Weights of a small GPT-style language model, trained from scratch on English Wikipedia.
Architecture: RMSNorm before each block, rotary positions, no biases in attention or MLP, tied embeddings, a smear gate, capped logits.
Training: a variant of Muon for these matrices, 165M tokens.
Each number is 128 + 32 x the weight over its row's rms, rounded and kept within 0 to 255. Layers, rows and columns count from 0. Numbers have three digits each. The size before them is the row's rms in percent of the matrix's.

# layer 4 attention value, 256x256, rms 0.0366, rows 180-255, columns 160-191
095:163114153101092138073154100167134163113168159108125088144108111074137189145128184132119074163107
098:081136128161045171057181181055142124140115104134117115099145084077078154160145116140115145165109
096:151163110144168175097169110164159104163121157119057141139079055154093196119133180157128092136138
106:127061148141125088177164088092081074096108202148091138106118125120171152139175148136147117175141
101:103139117148103191201103128118107091139063156110169125129140104123116098153133161153156146135127
103:120194108155179145092100117093138145105133087097135144145118096094093129135138138108130118132121
102:153158161140074119110173046092114148110135148119063174171155122138176153145136179121112098176135
099:115155200134123113140137105162155133137140123114182170122117128095127150160196140115166135138072
105:145135078095124098096144161149096145127141175129108074082098125075100095105151095190108152142134
095:106095153121079144103062104168072113101102073195112119071113100099145167050110155121158088088103
100:178151161096163154123100124147126081134115123167185159101141078132160100146067189139101166109087
106:143112102144146176148168180131117115108141186208178099161141108097105081168037111136105102157207
104:131078159158138125140127174144129092117129119170108111121093107197133126092155063175153098100094
093:093169154075146173130180158170175149112111168077143177122086159142176181142102114145149105116108
099:061167166162046089165107125155181157098096154094109143170201161124139131099196157152156162065138
099:148121149163157094123120099194093085159123097063163111130118095130138127139095163112151148067170
095:072124102123126136142108103092173149102155097113135139098171133131187197108106128157135104090148
097:186115077171091147175069098107137125150171119195154074136160165146147126113106113101137125084143
107:115114176125131125068077065150192099105103107090122181156100135111142115079124111138202149126125
099:104127156122143182162146101132171141139061113148114111161134139050100225066140173135103121124093
108:155119151118184181122169140167109110114062177133216178156158126088051101135092125105083156116150
104:123078113095153163113121108116137200120168135146167114158091145142118114059103160164109194080146
095:056092166163130109082144166148050120074117100114137107157129138139137135118142122198162146099128
095:101125144142125097101081064085123052099146174156127150123050111116135078107112124129109102171068
109:140167150125116143133125166138131180177103050159079190141122111084137127113166124122162129104157
101:108159182077091119106120118179098126133137084151145152099078110011106092125083091123127159025126
103:061100164131120099143088122058108120177146122117112207143187191138106107136129135178186139180091
101:133127090062139165097216139152165162145126116120128073156093115121112134104118114137137189139136
098:128128114124098134171121134124121125112087137129118110042162138169091139107161070114142095093163
100:150145106122218127189102132175106078107152155070111135143124127099120117125141123182139127152075
090:098119132122103114134184104105131103177145164161104113071074114144167174085097129174168142135148
105:171151109106132178090193115136089170157089146113107127116169131115130114108123093179145143157142
098:174103107111118118118105104055124122112125099128064178114195139096082101128127107148107149119138
101:116133071074135019158174110153120090087180160107119139099096143138141144116149168150184153145205
103:145126065141130100149126153133114136172098195084118179123084079103120137130148106145134129101142
096:068102086097127143149146092158129165135116113135131108082108100072119152139094160102155175096120
094:172118095141111144112066108045156147119173137130115126086096158116085101148112108178124166100121
096:102136109043179079104142140165151123087085125129116188140160134094117091104158140163123100127168
097:139142149118140145141114081088105065135197094164176052148154158146172152116167119145180186149155
101:081160135116111134148178142079094057158162168109078112077148143110128111153129158111101127082124
103:147081135182212209132121115111126138121127104137118144119191114173131096132139145170102092139157
099:122135219124107168065177091119135175101133122133131167109173155131111122136111198170126149148076
101:078112122201141127098115092185136095128155125125093094109136086112162173141159120222102157132136
101:140145181155110108162170125113101091168172146132142118150195113123065090181203109133122088152150
098:071108112126145131176178145177131092131115091079111121093086157135160133076107118152167128148112
098:138122191124152083118099133122178120141121117148130176147174110163124137139116142104130118114146
099:146127204117145136197170117127148066070167110107138139113109114166130149088188156170090047158142
098:184128131118135147116077135157171147171067181124211155064146102044184058134107139159173123164145
096:157121076138076126099087101195048185126179142129182100112087145159113163174132092127133191119160
103:155120133107111119125070155117126097136090075139128115144132116131110095129128148149120170151106
099:135164157160169141113086145155101127142103099109128162147099051171122151126131135126102086171145
102:113137107153168132093153131058119166103125166172104083142120112102132178183099058174145108193117
098:113152066125110126057153112076111112163083149169186153153174102162126123168126131134130125124147
095:114160161183157115098168142180084081128080108097067061156134125136153083110163134125149184123167
103:123105090173191123142086116154164138100147096092123164136134093113219077095156090130124118166076
099:166121108110180126174114134085146103132102154100113147124077125108093117169075138039142101090188
098:174162109109083122146114116108115165089097164161134120108126158121164196121150168081143157121174
098:185110106102185084120131121120114105070112176160094101112084130076121202126131126151100110142130
098:158086154132147132125185130135178101115192165119146180132125131113117089171112098149071160152088
098:118184157196148117114200130140123156188124127155109194149047121132111159137122130142185137140126
094:138105121078149148120171138184144174157106081133124160138117114114137120100046137100107160128170
097:099155107145173129159130138175118130142162116106112143080123085099169142143122078130164175165142
103:129126132118132137078119145127072041086138116132117111133161101105096139118107050140077051166221
104:113110132097106103132124139099136181125126197135095158159166091135090160098075068135130113119147
105:093151133148067133140094076104205102152132144107134085104124075121187122116091157135111118082173
100:107118176162092111148178132097157180095194098096163129124125118137161126115114074131117042074128
102:149163125126123136174126096176127118171148149102102115148173145110086150068165129072124158117238
096:105084076112164229161135128124139153167106113081112165136121087110199086125141147090140134068139
097:139154126144118128113144124133148019127205138135128104083127086102098171190138124105102124135058
098:102138154115096122161129098134147100181105145121114138144046097163122134080126098094141155124138
105:125091138134112132165091113139132153165124110195151121062128111141146120115079198129154123118129
096:127149125167131070129083108103152104205111125151172093160163149105147195243152122148193119137137
097:129157163146084155193161145125105144164137181098160155167123113077117120112105137076091133095172
100:129155139100101107077181153158152118176119100133110143118152105209123174163133107192149138086092
102:172083110164155110093175141102166120102145115168108134148139144089158118177096142167163127136069
102:119149100212143129122121111108160146130132108185091151136159129098125136143161117153119192176118
# layer 4 attention output (transposed), 256x256, rms 0.0453, rows 180-255, columns 160-191
091:198112090167163145149152116123145118163140099130113105124099155113128103069058132080081149122108
090:161110088152066072149100124133145055153149133111126085194119109105151161112168083114095122103117
094:106114091088161089099123156134074166158168163198090103169118145096152168157170134123085147168100
100:076074107098111135114091099165133126075184125172164171163161109169156167084103161122176131111145
093:147182144094139105132161125095111107203075155145111082110124058100127138129164126153109109149129
095:131155109166173120152108147140123126138150127174185133114136133188088159124089137076170147144128
093:191095116150106119103121107094082204137108138114111108102139190169104105117099110123097144106146
097:107146103115068078115133103100086146121138151102174093124201137135168128173157147110137139121152
096:118104142143140096035184187082089127105141100133067131149077181152113098128123086106090174125135
092:159085075108138099126120103116102196225134131081204136101124196122114093114109170114148112139107
095:075139162185157083083097106148137122121091072159142115108098162106107146102138159133124124125152
101:182105136136187131169073120184073123117158129180115084110113147120154101108152147131145130207124
101:131060121128143148109132151152100174190134152106193112113122105147104187157165216172147125100100
085:111102101114152137148117136091138121170175088158069123113132108155101141144170131066123077163142
087:159091070125186176081070166126155151172131092104126169103105119090169119152105070089064124145062
096:084120122145173203144141087146108092156087183164158162129128129111103136147075103142137117142127
091:105139116187165108125162181126119109109124094112131144159122132150134118093147160141070128105148
085:131098125131121130163156134187145131087140134138100202177103078105126177153121144157184109202110
105:139111076155165116158147071067119155122172154165158148111133120151164122122058087143081138090124
091:100090142078140114125076131152122122149130071158098095068132127207153096093141109131157137073138
104:134108118127134175170138129124185127154087121132088093111128069111139119141073164108136127133189
091:081163146161155129165116169134112054126087081149139133106138155151091090129152169131154087156101
086:173124156091068183142175130100087084120091151133138156146126160147097114176150159151086160121113
085:071148145117112109147151161133114134133129131070133181165166172189068168108158060141156178090136
108:119192158145091158090106182137112128112106202107144106164169147142120093115093070168126086088156
096:140090073094176089136123124079093138133162153169112174085187156142141160167093145122154155144133
096:149102183151125155154129204131139126120106140133140112124140131157142174139059113123080068200156
092:128119103181150062125108204097077178092102137142078137112180072118198127119154203099130131071124
096:124144125076107133139154111105085119199153126187166153128073204100134116121115155126142154156116
087:147073150157163092114108114087134138137112157155178095116111120126161120152095121099166134125121
084:122175197195163117105117166120066141085144150138211131176167167149108092145158161107160099082130
099:120143146113120134180090172077112139093122178148141050123156095112151162128138197125172073077165
088:076128135188112075123139150174106129181128126106112169126075098125078181070188121111161102125070
092:060162185144136178113115155085098125147110102117115160105117097140182114136117100138076098120122
095:142087161128107157111129098144193136142125124104106108139140125161112090122084083140164112113131
087:069093115169147112112136180057144090145134123141108188121100135156117146109163146118152148103100
084:028184133124170193094129169164129126174094087064141106192133143126149165129130122129120084154087
087:120139082133122128142116101135109118116136144122156130151094105128161116139139074118143121147095
091:124110185141112172174116100137116144107052162129126149137106068126064131119184160121109160160120
090:133147124160108126082101100162055107060147079142139130181082092153112111122134127131150135096164
098:122100107070145072136128159136171048102090120116109029130143128125093120111131138087165157153081
094:152101131146195168137147154142123087131107105111130144152126161134081157163132129075138110147120
093:151161088115181110139084105117136152138070155084154151104173123135137112163118122144107109144114
093:132161139151133109098217083138111117109087093068050155192145104153108184124101122121106155127143
094:139142137160105128082133151035120163149109109098141130119121109086108156158103173099054115163125
088:143096124124079131109172117150089146087123157103107155165114112136077182134154138115125104175089
091:170090138156110138123090095095100165098151152150160117180126152118119150082173117080115111150082
095:137166103136157177090080184098183129207185130126140101117136180137156146133148092130071117098105
087:132167159127114107111128132118160087106147160112124101099083127159119124095172190118133143091125
099:125143147076119066129111141061112122120174092090104160089141154104124150086091118138122118123125
091:128086127141102165163123127064132121106139175043138104071117138134088094130123120176162163140113
094:156064128135148126066107177125171128140086103067119127134161136175099128185145167100107142076136
092:153155223146147197146118188135146081128141144076117162088183122126141117097114135169153137122138
083:168117129111095170127178121158095164174139108151161123108122135073101129138143105179057158101142
096:151111155142147184093105123074187129136117203131162122167097145123074175108055068086112138139125
093:090124096142077113133149110144133109155136099191127090103183112150156089137103085208124115105098
097:066154119102101145142117139153123120122192172100158147154111126148117086172092157111106126142144
087:075135113100106157121102174156150134137104135135146140121136062150123138149108142126216145079109
095:136137155140123130119160051133186133141099168148069084153141123155117118130125093130122178122174
084:098109106122100154096179120149132116102114174086119135082158112124089095107140134170159125111206
090:104124161189177151109059162127113160133120168151124078126081107113175103136164120161100100098139
095:162118105113098112052131114115130117093071114183120096155156100123056157140146062123119149165129
097:144169136148169124171135101079158143139100142148209122082099146081155118100116191148089171071116
093:130178153142088139161161117102181151146149090128218107123134188160106136124102131121151114126155
096:100140154133128144123135171080062139085085086194146119133111150121100106081161089156146146136115
094:152121107124176137102101118125062117118089147125123113124124149141122167175154120112140142147119
090:101192121162133128164113085104158144088084160167160079097126128108118094098119145140146132134146
088:177139084133134165087089160126106141087142083113119078175133090124097135101151059147133113107137
095:132077172174182145105153102132137157159146078052093136153134119113112093116130160149112181137190
091:132073117122091059086119133171101134122094128134134098126130111172139126135150145143102090124152
103:128075132139131149088147218168128104159143111104089076133158099075140156124155166140172140051119
091:116042098178128097144117115139116127112102120074096163108181158164142130077141131156079139131148
091:108105105074117147044177079098141124129122153172127086115048137097045080174137135194109148110118
089:072165116077140139155084146112100161094101126129144114116159132124126170094104125067169159159127
090:123076172158137165132110141155145102119164136119143124120133135167137123118174144135036138096186
091:151126180142125132153092074126181145161142127044131130122147153133113093134126085148119072142146
# layer 4 attention query, 256x256, rms 0.0364, rows 192-255, columns 160-191
105:134092069105125135144137130082112158165129130184088149095061120152171076096113104104085135103079
112:183162137153155152134113120180083108128108143185182087149144148101135111093069184087132156130154
087:102139141098118168107104094093086086119163138133187144133134144108163110154094055199130178155150
095:142136166152108138188137113122108078139128143143202170135115113110156122183098143136147120183097
087:065073123117155069137105120108095126109143112151104152120178118125174093120108104133123153114121
100:102133136106144145157092090128173128158105098104109150100087123156143081125173167065065147177075
085:150111112094124154166186116184129120150133127157102125204160115130119112160118192119141142152149
087:065094089155141087148114100081131114125108116165150204161116141027126136093206164133182128177184
092:136121123116118152092131139161173120142111135112146166150086132125166095095165158122129124115104
099:162119107153186109143137161167093168171125150120073113167109146121134193161156124107144113169089
093:095168180092087084178171107170161091167116161131159175120129062118106125155142165135144069131086
098:167122056097135138101127119129108144156134137099139136152153064099171154107147128116077153148106
103:110138166126125130080110157113104142041155110184116122104121094152144121096161125136099128132106
117:113075120138103147126120143120138175166149173188199142176179101123142145152106150073134154092095
111:114189063175129074131099134126154128087110150115054145157147176139135086051132168098110134183099
097:093154196102178191128079098133151100049185087124099118117113061125147186094051110125121113120147
081:119122108078113141098174108089164196110087167122165142112127081139152186074107143094158142157168
089:124133104187104127103090163079111197131132141114118153075131107112096138106149106105065122137129
091:152141110095130166106183111088181198112123135104151098141065124172135129086133222084128134151165
087:155159116087121157108150112151122192109129089122123155164129163155079137091115147119122103171200
100:061113190085123096142093098102174082085138166101130163117113162161187153114117137149181086136135
094:112159095085136160134091109116115113131129145127146182147178128128104097173117110155078109084141
107:110184143188151149129113156151172136076121146125149111151151142143157115190124117126156126059127
102:106143084145159154104069080075150213176118106137103148094108115125100131136214200091062093143131
105:175120090147086169107227165190110169082093139094117098105175119125179147137149064102132139099159
106:114124130108063192185140153108148133113161129123109146129150126107075097127031146129148156153128
099:069201192127147094183109061121118122144089098105094144098096135200161099080126103137139115165100
130:111141157074099098133113073129153120099152104105129167093157175136100095084137141183162147068102
097:178121172122128100107070103075098162097138120080133137051116092089129116110081154147057116154087
088:141196104152140156123095127072126203109180076113121100115140127122178071069040116179055142148108
106:107141142117147089159113146136089118045092133111142180143134117079198136146154100140122096065156
105:132108160083152113163051147116135160147143119192183129124088125172184162079122124107098115137114
095:183121099079176130097134119111145098131156116161116124142141089110123083155142154189099068101120
113:122119154167189119143116127111095090127136170140140135172032116098197114152141135112131100128149
092:142159131135124127085052100137132089194163135142141088124052153148138126097114114139098154112111
104:126154164151100122160119132129134089098090143139155117132163142163094107139062086164161103159122
094:146093106099109141074192164185118100068109154088177118143126120127174135125141162094101110115106
103:119212135133116178066101091163112112121128153193142060137134096121120180080123122095190132115119
099:045214093138096130148074091223151178117120103096145156085127135157181060099105151085089120078161
096:079078127170156109145112130155158159169116151094157111089178162162206146116170135064112086095130
108:192072192169122116151152129178156148090164143109114151196114138180149090160187100127098113111119
101:108101104103092143132127113132123123082098182117138096142075151084100134114057108133154103089135
095:164081078101140077106145103117129237142151085078124160159095120070158168101152112125092134106154
105:102088110129173148092144130124124105145094180092048180121163074133138182138126118104142082157128
101:068110148142071139123163124171148115144140106091172134129160119166173131124142145127096191144129
103:137162189133151124173111087137123118145144123102146109187144101170111144112122076150169141165102
102:102105120163159073097149157182135077093152157085127104142107114136078130123164147132088088166063
098:129162155118122187174166172063121122090111177095131085123140123107096062128135138102121110116116
095:136174076104122106108130087179080068131068178151110133125094111114144180116177156143091110086154
105:110084139070106160130129158110176101171110097143167087146125113116076119095155168116171100142138
089:165110134102098099176174071159168061141078104148193134044148111124126181180126138098156104168098
102:088125122150114090134124105152188101090121101093098151128111146163198130103117140154158127114140
099:138139076191146140111153097140055149176160140155196082161114173109132103129063089116169150145159
094:082101137131116082097119089144106110108153144107092131110158205184131172183102100098158129155113
106:158193094140147122092085173139148136176108156170141111074119151100067068149158112144119115160138
104:147172123151126124147174098125152086080196095137081127151108093138169143118111169093165114102067
101:171147131104104099166117120176079130114127116172148080066102065155134110127110119132180137136114
105:081099137141183142082133102165110152125129105164130083116080152127169105072111105142177118076110
097:189196189118118098146167115143090102118108155151103108097145125050140193167147141124155118063144
106:067105123111146084115168131175156142082068176136203148101107112157131142115102151148086124149094
104:167146171100158130134089122098159171124191070069120128108140090182149162139199118139148113124081
105:113221159128142122175054143083064108103181073123114180123175141111169153118118137132089085117170
109:080112120126089084162094112143123143095164107144071112124154102118094112154184103138109131103127
096:109124083068136126129115124115169105097101150090054104107142153168094184123141106146089127147137
# layer 4 attention key, 256x256, rms 0.0365, rows 192-255, columns 160-191
103:156160204131147105145130147143135126081098169138127159132145155092142156103081115123105093126148
096:176174160150136158083153183053139125104078119161093146131158137077129150127076148132119128074116
093:119115168178068103147164096122080096128127171106103163102123116169166151059129155147128087151129
093:119133170118100132115124168179075092060118151145129085106059170144102150127177107141065137077115
097:105122109097133117157159143135124157085097152097119202100115166119105107159089109135071104120120
094:093108141114114091050149124143092125157134117167103137121080120102175036151109155155103155112122
107:141087146160116136159166103136125099153101133107105153127138151088127162134075155135151135165142
091:110120096149115139114100156136128105140140158161089060152099143111167119117116087145141149167062
096:174115124113070064156118128112128169135128095081117116090099110091163145112131125148139203131147
101:131161155124131112110118100124063115167126127088123134118177113132132127144153140098104120178158
101:109155115079141113122091089131150163143203157071120122142046170131132138093142109170136145193123
108:123126167137100155109108135072110098158099150078113137160204164086128138143149067126125108127092
105:128113137060209113116097175061149173118182104085071150154082081160196107099136128185105144128121
104:105086119106121192133082122125106115173103115155175157145130049141125049146140120154158152105101
109:110151124137144174113096131150152144133079126133096109177086163083151145160156140084180110127105
093:162061140167111182099193097154166126151201120115156108092089129139197160120107190093129172099081
077:102089090121100076126179096136101131142101131137176121029089137150109180101148104095149126149104
096:135169173147093085110140122141109096155114189119066143114175140110132158176130089164191109125103
085:175165191133139142132165129072136116123146111148158104108192153115107181238091114138090116086110
083:129117136093151157152128123117105150165129118136107045104179085176112151116132185113084103145107
095:124157193129169150144082154153106097129150109144141100129061096140082083135139106137108118124110
093:132165199138138139179157201115154077128128131112097177154177089114146134148139154087087074167112
091:137096166115124128117146155113102088123146092080032133159117150128116127146078131110155105098098
098:065137155160092147176133085104170131152132125093084130099151101156145151139120168139159088112102
099:167093108103110143165151147117130108158137130136123124138151233058059129093107108092108125170152
107:094090093169095149083178121110141136157102174065064165117129164166148153173071115146146118145061
095:117090104141115094158153102190175123160174074127146155134105062172147146091135127139104172154115
117:055172119124102118137165122089165166168161110099125139127125104114126128189203110141148139082038
105:168132105157062116122145131116146150157116136079114169106183147114103167181160106075061126113141
125:085155162082127110119127158111125139107060165145164137093082111198183110140157138153093125161109
107:149049177100136105219117108182100102152173162144118131144156131136133100148108137175179161163085
106:095084104092161106176109067086109125181122134085161145109149110127102081133117181138115118198159
100:130096126059163140130106129092112164134202109097163149156140161127216126101122151119098107094110
113:125135168155128123138206114147068129146151223121114122149117104062117118184137128113115146174118
090:132111138209131145102133131095105172119109209189186137168146077133105122169164160125117109162102
103:139129144117099160081102067112154117111200156090135095104120176097135170079108085155097156102141
095:196114117109105133103118108153137125147140148146129114153151102162137099117134091173135089142097
101:095101128189130155151118179086141127100100078133080115066062083120117143097139099140164108202155
100:065122184096149098125110074108169084146143138086114129171140098135109162102164135139153128156113
095:140183118132119089101060094131108158117131213087143137126141072121136150083159102083098131111186
104:082115120159146119159111134099118154120135090171154089160183099155095124092089127154159141128161
097:188036142046107057152128189126113108114092161139173100093130078104148092096139117191165090106095
092:116119080091093085114113112118135130146078099079098119096176168082096146104164136165170098120126
103:181153122148164145117108154085115122219150155107129063134112176151086103105149100157107036152131
096:123129161105126148098161093199052118129172113114100084094170106108126085093169208123077149113163
099:132109176100121145169106133106166143103161058105075123085107141089187069128133160089103080103170
104:082132173108192108068105158172083145098143093158128104076129095106126132126079088129111158063144
094:131054100147148149101162159165180143101144152131156117138175087155116140166140076204116157142054
093:144120106115117178131174130112095090178130081071162152094159117126157140116092144076130137131138
103:109127124100124081140102196144126130147119135107190130106165121107142111119143097085158118165121
092:109107155069086102207120172044130119137133146118097113098040156130154104108157167124144117134160
095:149090155077160079121162120157183145114081132139149115159090150097171111118147157077155121069127
103:097161093146200113147122167137130153170138127128115129114130102193102156116183135144109152169109
097:138177149130087117113198123156147135103081090080133115163085111132130096168169158119128157128086
108:087090121168182109187162144148152136141156108156083166094145103195099167124115131165143174171101
105:114109128173181143113140135119151126118088148198103122115112141169139134126216169136190114122132
097:143074189163085128117118132122120160116113119193141104158144137149128159194120105053139154121155
103:137135151112147086133124199060145144109143132147095083133098134060194147097117165128189142164112
097:126120137115099121081161114149132129104185081096105101159123125124132132122165157143158151143103
104:139088097160098103080134134179140118142074154060108158123102073107161114142109159148135188120083
104:161158120125141126102139108115060162129113094106105107129102107115093096163138146080104169090158
105:115148117133207137125156140148099089104144193101141095141104155120112108151107160133095116122122
107:155107130138165097116093147162096171141159106124105138072107081105174063145129117203119079088157
091:106198129121181048099133148130137121115156197097171167124011093114139154096167088114100107115144
# layer 4 MLP gate, 320x256, rms 0.0522, rows 0-43, columns 160-191
099:166173121131149096110055104091084111173176173121126092145127161106135169095050112138127143113131
103:156126180123152114148156088121081105126104173104104144116126103098122185097111114066165120118159
102:141117055093129196161147091113099114171082128110145124116093067131141122164135140169160093163134
103:123174126123134169074115149191076094161086167141107148118083099123170219140108156149122177113112
106:172100144127156143112167131120145102116109158098117104135139110135149109113125093167126085174065
106:129171113102142022122116166142137108133121101165124097165155079111103145148071185148112145227125
102:107188101133137148142096147147104125104183109160143128171168087088140127111158147097128120136115
109:132132174127111123204142125158155125119140087145205122146098114135129192147135178079129135194122
094:107148144118173171162094124100152111174138126058125085091130135142109149125129094110186115053140
092:126170181162099142169133136074105150062130155181147139134107131112097160131122069123148161175116
097:118130136131154184113124127172182098115151076129080147117087140145137172090146139115194142100142
094:152111138128116094101080115106119218121181067166185125062169113167148080109126078146196067141179
091:108089122149091099149154162095129140109081073111121134150142105122089085110146077139107141112124
095:076171124185161099155131100138126121174146144141159148128135135093188123197122147124146029157065
100:167142144121075097112131130082141109077082163072129162104109115110124111161118131110101145097169
107:090156154060187140095136121102116135135127103159105153114092123163098143164083140145097153161107
097:158121103124123088156119096147128178101155129070129103121102123142111101201104167139118232164077
106:151094124148135150123200089203152089132163099089144111094137092140122165070163163150098131175128
091:152104120168157120098079107185148101112173136122126196173133102113134051154106072137115100111141
095:138126134094115113220155108104140132117138125077116090197129187106151134135120140213173173079107
103:154133111167124123095130112160113162145130176127148113080120166144144122122091160088118134138130
112:130124092104118089157115114097033126182157102122208104148150144134200118143110091120168121145129
094:177133074148134227118148148166120073151163145103113127083142135101150116106083100112115175155149
102:114149160140125110125062086114135147109126101133198133176116115148126125133094142120131127138152
101:143161140123119181122087058116047144136110101116152123141126138113128128119056135131116099106098
112:098117131113141114135096132161118086143095091177132134182108057092150105092124181118172137226083
103:057124132081130094164184149168165115088175081117149156079151101084169117115164107151136104125088
093:186058143159140141145091154139146128080071115148154144091123153134187168123098118148145133164102
091:104135090126120151137109132111083098130129140219161089154150097107106036179140171116167113120101
094:138196116140142131137179151146098101085144145071127073141139152151106122099137118144121096147096
097:097131095111046117099193104154103123096106109179105173138111161090112145097121112129129126112152
089:092128108110127171152085154157107185085061153138102088095125118136133159089100159125154086118070
096:117102125158107076137122097190110137122169154132156120116134099131197110112123187106123070127122
093:100115207173216176144197113119108120110140157105137126123151104186105115101157132126083166089181
099:153179097133120139107140165133127147102135123096131164144123122149131115124119127126141140088062
104:128120125102130122072176068139120150115086111129147099120159090145140137123161114117128118141170
102:118152095120083116147125064147086109064132044105166118115179137106073131093088121065113144133136
114:176137158085169139114119100145133148152111110154133103125121120122137147092131093122084189113136
103:115178099112168132160145090155090096077100161206151158107065095047143121109078129123075142077097
104:066126101076073176092141129101135152094139114169133158096103095132130084140109122071123126183073
104:124109108141124139140149075122133154087138141128173114110135157128096097118104128156151071174073
103:095084124116118150082133114115088076139147146173122119081146172085166181117103124090094106114192
100:150077138079066136112136055183213108209158143114152142163119135170153140090121156186116145084132
105:098180130160068120117096149158135069122103142116155182133115141122116133130107147121133157155123
# layer 4 MLP up, 320x256, rms 0.0522, rows 0-43, columns 160-191
099:095139156145137133084097149174084117131144134132184200168092115142110147150179128148129135069131
101:152180143147091127088129103117088154193117108129157150081164148124110144146134143164144127125093
097:148125103099187110128153138099152100158099143140086162123157090098144146118124149177174091159168
105:176110110152126099111139149147126143172149130130120155105166130110124134108099139163135155144107
105:162057163122147151072130169112132079083153080157125101113158098114149143173129102098118128102119
106:110203141158116091123138073125052113099091110147156129124134130128148127112108145138111142137133
101:119090141136099125126109108092113174076137137178105143122150119144096068152145116118150156136142
105:160137129079153113149125193142094111113084132113161081162098107099129154135134135099153112154176
102:170110104131111103114150122173132109123135183145148137065120141107161146115163215182080118123078
095:134114151165116083104094133111100208099159178114162180144162125103102109117122071116126156171125
106:139103112166095148074130119133156169132121113156080133101102179122121098181133168144136064159109
092:144026151066164081102070168125102144176152125187149092147102107118114084142206121140194114134088
095:120121098085143102178149125141158180082158083117106184136121123127170125121140151074118099164124
089:093153143163169100161141126137132115183173132139159137113152127095158107190140103137130029162066
094:144092139088097118107147073135103119225061136152105139131121078078155074139169137118176136156134
108:168179156139097156151173067070115102130116150132132171124105118167082162097077147066082121132074
101:165181083149151076124116089120151172139125078136120085106186067158118126149127166150097175143148
103:101132100176127150164141147090127086136144127101111080134121114115134095144109120162219100097129
088:064147107155101087142140047138101099168113144127100157067110127158122069160087136115154144157202
087:134136129108158134034111086165101122123123197161134137123099111179138102161149126053123067164203
100:171104122151188114160104116147062108103073066164116147141176154084117134115083075145131188061128
111:117145112094164125071100120146100096104093094074163163174143122155134188106136104157176090054067
092:084147160122125092157075099106145155111121136158113141138109157169166065150132117145135095131105
101:097071116106112144130191113173135142094171076110076131186184128136114125143147093197150117151104
104:165134144125084107048156178120121123069181107099095080140115090122129154117110105134088114133128
112:071189097135134137130169122098156101093186160099121173109067164098126027151111174118137178131137
099:205118144143130153102134126104099149157126162129120114180101142130029154149109131127082150098146
099:109211085166144143143112110138175124191133122118154191127116135094140050117158118125142197075107
092:141193139136127100127158121082126179167161056147120138117172111191092190113145102122186178153086
087:116019134137133104152069138090141089206136084160147136130131101096177135153132136107161202143118
101:120123160118160154105142138178124090082123119124107144101065078147065144116112116086107094116116
085:075119113102136163138121138127123203084088146115133127136107126117168089125092141114125099096079
093:181078124126148145176107123105159123060117082160137048108172173132182150126114165139162101127168
096:129144094123075127106087103037145077162143132127105197099124116123114143207136138119154153172160
102:193135110108098084106099116133087099070148096090117230124107078161119108115116174182171130150097
102:142084146130128124076159068123156176073121158159163116077190075149125131123149110124112137126151
101:095112141173211079121206093129155142126078142086121166092138138135115035146126147161125130142129
111:137103098119142141065110116119175124120130135118147093141152182135102118082147137133117127126138
099:142104147121110110079143187087130186161145090046118110177197150186091148157192124128164120159145
102:127105163109148162121126096142156152194149122096158062132141161071185105137157086148128149047127
106:108154084118105117139152119113075165134165169074116157161071185127186135112100123114089075183094
100:103134126141176151111103070162086188200124142149146152132041199094101132065151059059189142104144
103:168098148153065111101152143076049143204130117144119065148156177096125131095120137072145093173080
097:107108154112099083098093162131142189107125089113118089134126150108138158148140089131093114105126
# layer 4 MLP down (transposed), 320x256, rms 0.0523, rows 0-42, columns 160-191
099:109124145149093105075083121068147106150169151127083112133136086098127110087111197083125104137176
103:175118152157159104150125136115084129124173137121162176131130130166137097075151170067157140135086
100:101057123166126121137123140139208120093153191130151093160177096121117104112146059048117137078138
102:108121084144131150115138151112114123105124122185154179171117161127159122165171109094213104077152
102:140203166088067106110158117111147126083135125133121106105141118163178093077138094111128105106158
105:138173121124096121115147107131159132132081124146139124171095119101163113166112138142096122144119
103:149076178107115150129091114152090101100119130070159159128104082084169116048124158124114150081191
103:144049167090146158121070080081120110160063127129105136113093166102121112107160107102138131182123
098:169118147161144061155106122041125099152169122072105162183125130133142140114154077096114151118092
100:111114134201118105068091171184194138167120174082212151136153065165174136123113128104066146139101
095:170163109133099116104182196142152122076137115163080052139167127142163105116095098103134200154171
097:148113111129197109190127136112123084103135129115133145101081139150136128059091055107040120116172
096:127125120164132148106155133149165105161122131190108109121088119111101214132095120064140129083102
094:125105103094159174114114134150072085109135125105112122128120126149102120139135111144130132115117
098:140113116130076132060148047076156103124094145108098160147140139122135141142088139089126144178154
105:128086101092057127151083134135170129114146063201109125109162109029149133153105109188153117122125
095:104126107116147186095148141116120108151167169123113144159072141161162121184158112145111115092151
100:104124154162143110102100109103194128132148113128149157099108114099135144190164123181106145076202
103:156136131106070177128154151154062099134127169177151149162109118116110106148155135128149140133168
100:123175103156120198161126148179080187145115143084123178124153061158158100082155135130158097147154
104:119052150127145183071096095106096160150145119143124139142165140169146111125188197085135134149157
103:080127128135102098112097190161118188095164185110082101125150103137040141150147120135143119113145
098:164121142110118107166061125086082107182098120167100174071126124144100153149061181109086171102161
095:096111136161138182129134116171128112106093156135128122109101173112184139128096132166098162113083
102:083165147125171120102064083129124100081144130130178140098130159125152114096123105069141128111102
106:103139103118139167088122128142129085142152125117146121186098116124128130073106116139081165108154
092:141120106134115076125157079156122157123081125137143080103117166135176140093156155121131162166119
099:106130159131144132176116139075190098093133140137113096160172094110127160112081090155161179127102
096:159125145156105114140171160149080169152133121179151109096113124120127143122082078174105134114100
097:134148134065106141118099141129136177113149150099121124093114108162095128116196118146098106133160
096:159116192153131159115122122108115106175150078098178075096105143083110057103157133119099134166158
096:134064158112138108146136120179139068192100117206118131178122098112150126202139114079143163092115
097:123113116107100134115161147148155086121176150148109162076140099136127136103098111117122218148123
100:115112130099111075193111137162106160167138078123148105131087125120138121149139125149082140140154
103:098086114150127139107131155154147117187114169134110087127116136109151132144146083115150081122091
102:148119040137138131127144145143122192153071163134151172153150057107103124147078107170087054097130
102:122113142107134074130079033110110167044153098088151150107143164130067145074141101140185119145081
101:181120107122106122134119201156129125153145092148145151174118131073124113147104146128093131152144
096:097053141153130095117151130087117090138075099113125133086172130209129119148144130126123157130127
104:162121131108127101136112095166194120131124201108142192059099099116158171095152118129129162134125
103:105127123150175156184142125111138112113171086155104094138084143127083083096126165147136080104145
099:109102127132096093084137087145143149149111137137135085094143115168132143070083143176184120122148
102:106149150201184113218143121180187152123137128107069184129161144167145088105192113082078114110160